{"num_hidden_layers": 16, "hidden_size": 128, "num_attention_heads": 8, "num_key_value_heads": 8, "head_dim": 32, "intermediate_size": 512, "vocab_size": 2048, "hidden_act": "tanh_gelu", "norm": "layernorm", "norm_place": "pre", "norm_eps": 1e-06, "positions": "rope", "rope_theta": 5930.0, "rope_fraction": 1.0, "qk_norm": true, "attn_scale": 0.177, "bias": "all", "tie_word_embeddings": false, "parallel_block": false, "init": "normal", "init_std_qkv": 0.0455, "init_std_o": 0.00569, "init_std_up": 0.0455, "init_std_down": 0.00402, "optimizer": "muon_variant", "learning_rate": 0.00397, "lr_mult_o": 1.5, "beta1": 0.9, "lr_head": 0.0049, "max_grad_norm": 1.0, "warmup_steps": 0, "schedule": "wsd", "decay_fraction": 1.0, "decay_shape": "pow", "final_lr_fraction": 0.0, "batch_tokens": 16384, "max_seq_len": 256, "doc_mask": true, "train_tokens": 159000000, "max_steps": 9705, "dataset": "wikipedia_en"}
Each number is 500 + 50 x the weight over its row's rms, rounded and kept within 0 to 999. Layers, rows and columns count from 0. Numbers have three digits each. The size before them is the row's rms in percent of the matrix's.

# layer 5 MLP down, 128x512, rms 0.164, rows 0-42, columns 192-255
106:505468561549498449538482506501542455520489493548484486494471462417516512516471567484586629432497453573526576527433511526560524503504477461486495419475493434599516530591527553474480543481498407
096:538469547567503549488588535608492489499519505495456411592514422403518538565448418516504480567487432391568442503452483628500421432507479494486533539487435545492467576547508535428528514526485452
099:534537521560514475493593470538505618469467426575445489519446517515547521400398456560552552490467490520443488507579582526453451480570585510522478464462588435470558560538565460552601427545573375
101:503513461487432491536495504515521464492609503460482526625543447582461489496458426561507491498477527526497430506509529536515442486534556465431497449513506531524444487454565520508433555498561464
100:596477507502424491468604565576609509523577476539526515452460462490424434489432569501510464450508532459404435468451546535514584568624526439373499493482498418576538443491532488584587457487593564
104:481476556564574535529502475533534498564506490415526421526581383465550444445527376547483490420446531456562490524532501481473490556526446568537438419521395492512546455534476502500492548462514597
103:529557475485506533435439554571544601514486519445482445476562520566528518514492530422509414500466405546499512471484488521490523493533426558536533417493481427540564401512466514485546530596490446
101:477448512482537443489516470495592405545469556457513447557478466512494527540439529552489510488503422574448523439470475512489508450491532457563486467491516525490426485507489444432430595479523561
096:527511475462551508511578519455409495468515554564527458520615487419559412556500411513541503479516500530470468593486601455460503412509535509487493639490549558408417465509547611591491406502534547
102:537389386488601517432477444509591481455451558429514425501500416606545374500529438536605494505540516534478475439474494532482464472479444472511579442458482454535528516518423421532442474569460543
104:485471570444457597537468553456583578506528496499509575422520469470504462548475504560471594525435444521486533559457520447506360548441452520459572528577460526512515504465467548431500428437489535
096:465471457492481451531584567449361563504455526544552481529556470514556435527443559566510469449470513469590450485534517488475439523496451499534433533584524468562488461532602569484597545544623472
098:517534554559474467564502379489440519473502601431490474484475407526538520589493445499488492462480436407587482548418463450468542579499587479534500520490460502509497548423436457439513453504543495
099:480504404451554578482527567485502508446471573439423564568498561583498493487598498499519531466443465410474447476506566488481446459429554509489470569474446503510492529505465543450430448549458529
099:514562527394510416459565525535499514567508508484478508417426554505507513520513455564404472526501512473541509513437589532444488514503550503485536438443544514544435487502439525503559538583506492
102:575594456558501514460503447552510524489509489426463475394468500488552483579477528511454447440523491407550524543514542505435454519569490559487521480422494546518556553610570493577553439572558587
096:567502491561414513485490504466678514596492503572513405544422510537542539540472485510511556480504515534423532524531511536548473588559499446575452499496507393458604442475545482443504439502506500
098:565478498570549496524540601475376507638513442521486523509564522486582485466460523502494525472410635546551544497415504504529423480508536466545606402487466494495483488497429462545572485470513443
103:526554545480486500461459435502483553465485533550500459510500432413461456472399486439501631525459519504525615479503542491587547444523506522460386455589555473470483531461475441586378477471508499
107:594458600496525529544492548576526476497489491442521506465504471412471414481487481509513467495449450514598614423533515546515455580641475489491517488573505512434478556507614486453423579523578434
097:464545471598527503484549479497551458472555436497411473462435455580526552454511470369562591539462478501460545516496485519426438524536559475508530467454500533500597430567528539486649595551400469
106:549427545433400556551437470430612545484515479483517521454445422513570473594478493572446425492461575484536456450505560418559547526439510516529585431496520493463491488588421443477526421436465497
097:490444515537515466535368516466507522554623589535518480369572563453550595488536565384430490502431488512495507481425502468415426597595407439398525552539569410562463512441545417425572576495565556
103:505449591492480529504474529494525491546450506475490549506486470527435568489502610539479454561550576530497478496482558515516409453530523400555492450547479504479464505458492521469558343447564482
105:493477511558530373345504563564476527512472529479536511520415533478525457488568494560421489546516515491478532501444525599570527483446447493505527490414495481479609598572478537570498536619425548
102:532494486514544488541437480499381485524580508546522466502562548574543524510498529426525410445483483534565553496519595498514402512466529561446505509379508518542578489562452484502497456442465495
100:535475439502438481494475477505464465519499578544518521474422468489499526600512496544591514478533452494612495399432428568534539426440419440534443437410546574516478515526573442534574404538476579
108:463539549477420507516501569526449461451643515476586484502494539532491441547435502574525488521487502440505486502535506300490458460412491565500480454482468524452481514527506487511493496503424533
099:540529533543463510422533452492572570457471506486483493521524507428484403444546488435441414460434526523480523420520494479596591539467541397501530470462502513594476570519521496567515519472407535
101:465425379403454502564473563486463496435558560569486531434430560473453526526559557486444547473611485417449535523514601428471549489429505542446547492477515544400428461466502463537513556507374517
099:419569477460530507484519518471448558543580420528479455441555491497499582514535563486482454533563533529516564515528471429621573506549412515507568538587505565462591473458575477459526457477527526
096:514591531480560449437492499470546564559463476494509486476473436411527544448490441485464522484468405477480478571489420466471493527545497608551426556533535413593422489538481567460595505456563463
094:472527439547506471520471449477492488507554408487567466536506500517500575567519627540515468513429541537570496568542540559516493477474554536550457431448526394516544537392470616452447541534486487
105:398395550507572554510439478532552552407453478434541570452501523503415488529472526554513462520457549593547389531566434443494472524526503494472489452526536523627509493512495501547451473473422459
095:495524519496477542512576512481425559470482462572462528481475447604454563534536494596538498501516483505524392518474411514511605461403465435547491442411463457389397457534406562521456430389502532
102:517496485368473407498466459495409544453529530472530486443498512488515467522513479488540493547587461439460521635503481461533471503491503499502421548582442470563470456437448464544415487501516550
110:547566487459497506488474459512496523564506417495459434464476484454454544541491535446502552566497500418437540555519484553462495467488475486517520574479424519552546422496514497524527449598523498
094:436504407652456434519506321572506549454536486474511531487445575532572516370489420456510543515523524514526475581533533495560526572437562436543538493433532495455505445480472479461495483524625480
093:421535388485448451455545430483406541518498509541477489406499514458494493533536550541488484523478526523489531517526513496573478484462447513534480508532505515425549463517549552387416448475420484
098:545416506395469507533553546607455453492516571469520578507497532527509482448576653530471578559562496497556537536409472480467602468501489533467503462449501478505566460508440485452444496403478573
099:528514508435560439519501499428461460526447563504480490485543563429562592528471420555404434512599532521483475502547504561506532487485480406446501488434497515571470465475473594480495542464521531
099:487442567605458509524405502488530556542483449437478551452472488413536442501480534454478478486477566552442428491548474496559529496472480553468522524467453547429539578454518477632560441436420549
101:565441469501482499504488508566612428481469480540452489459474542515508461477535547465583503480441526409471525478438511425534541457513468470548573531466432411484523520486498481520523588461498530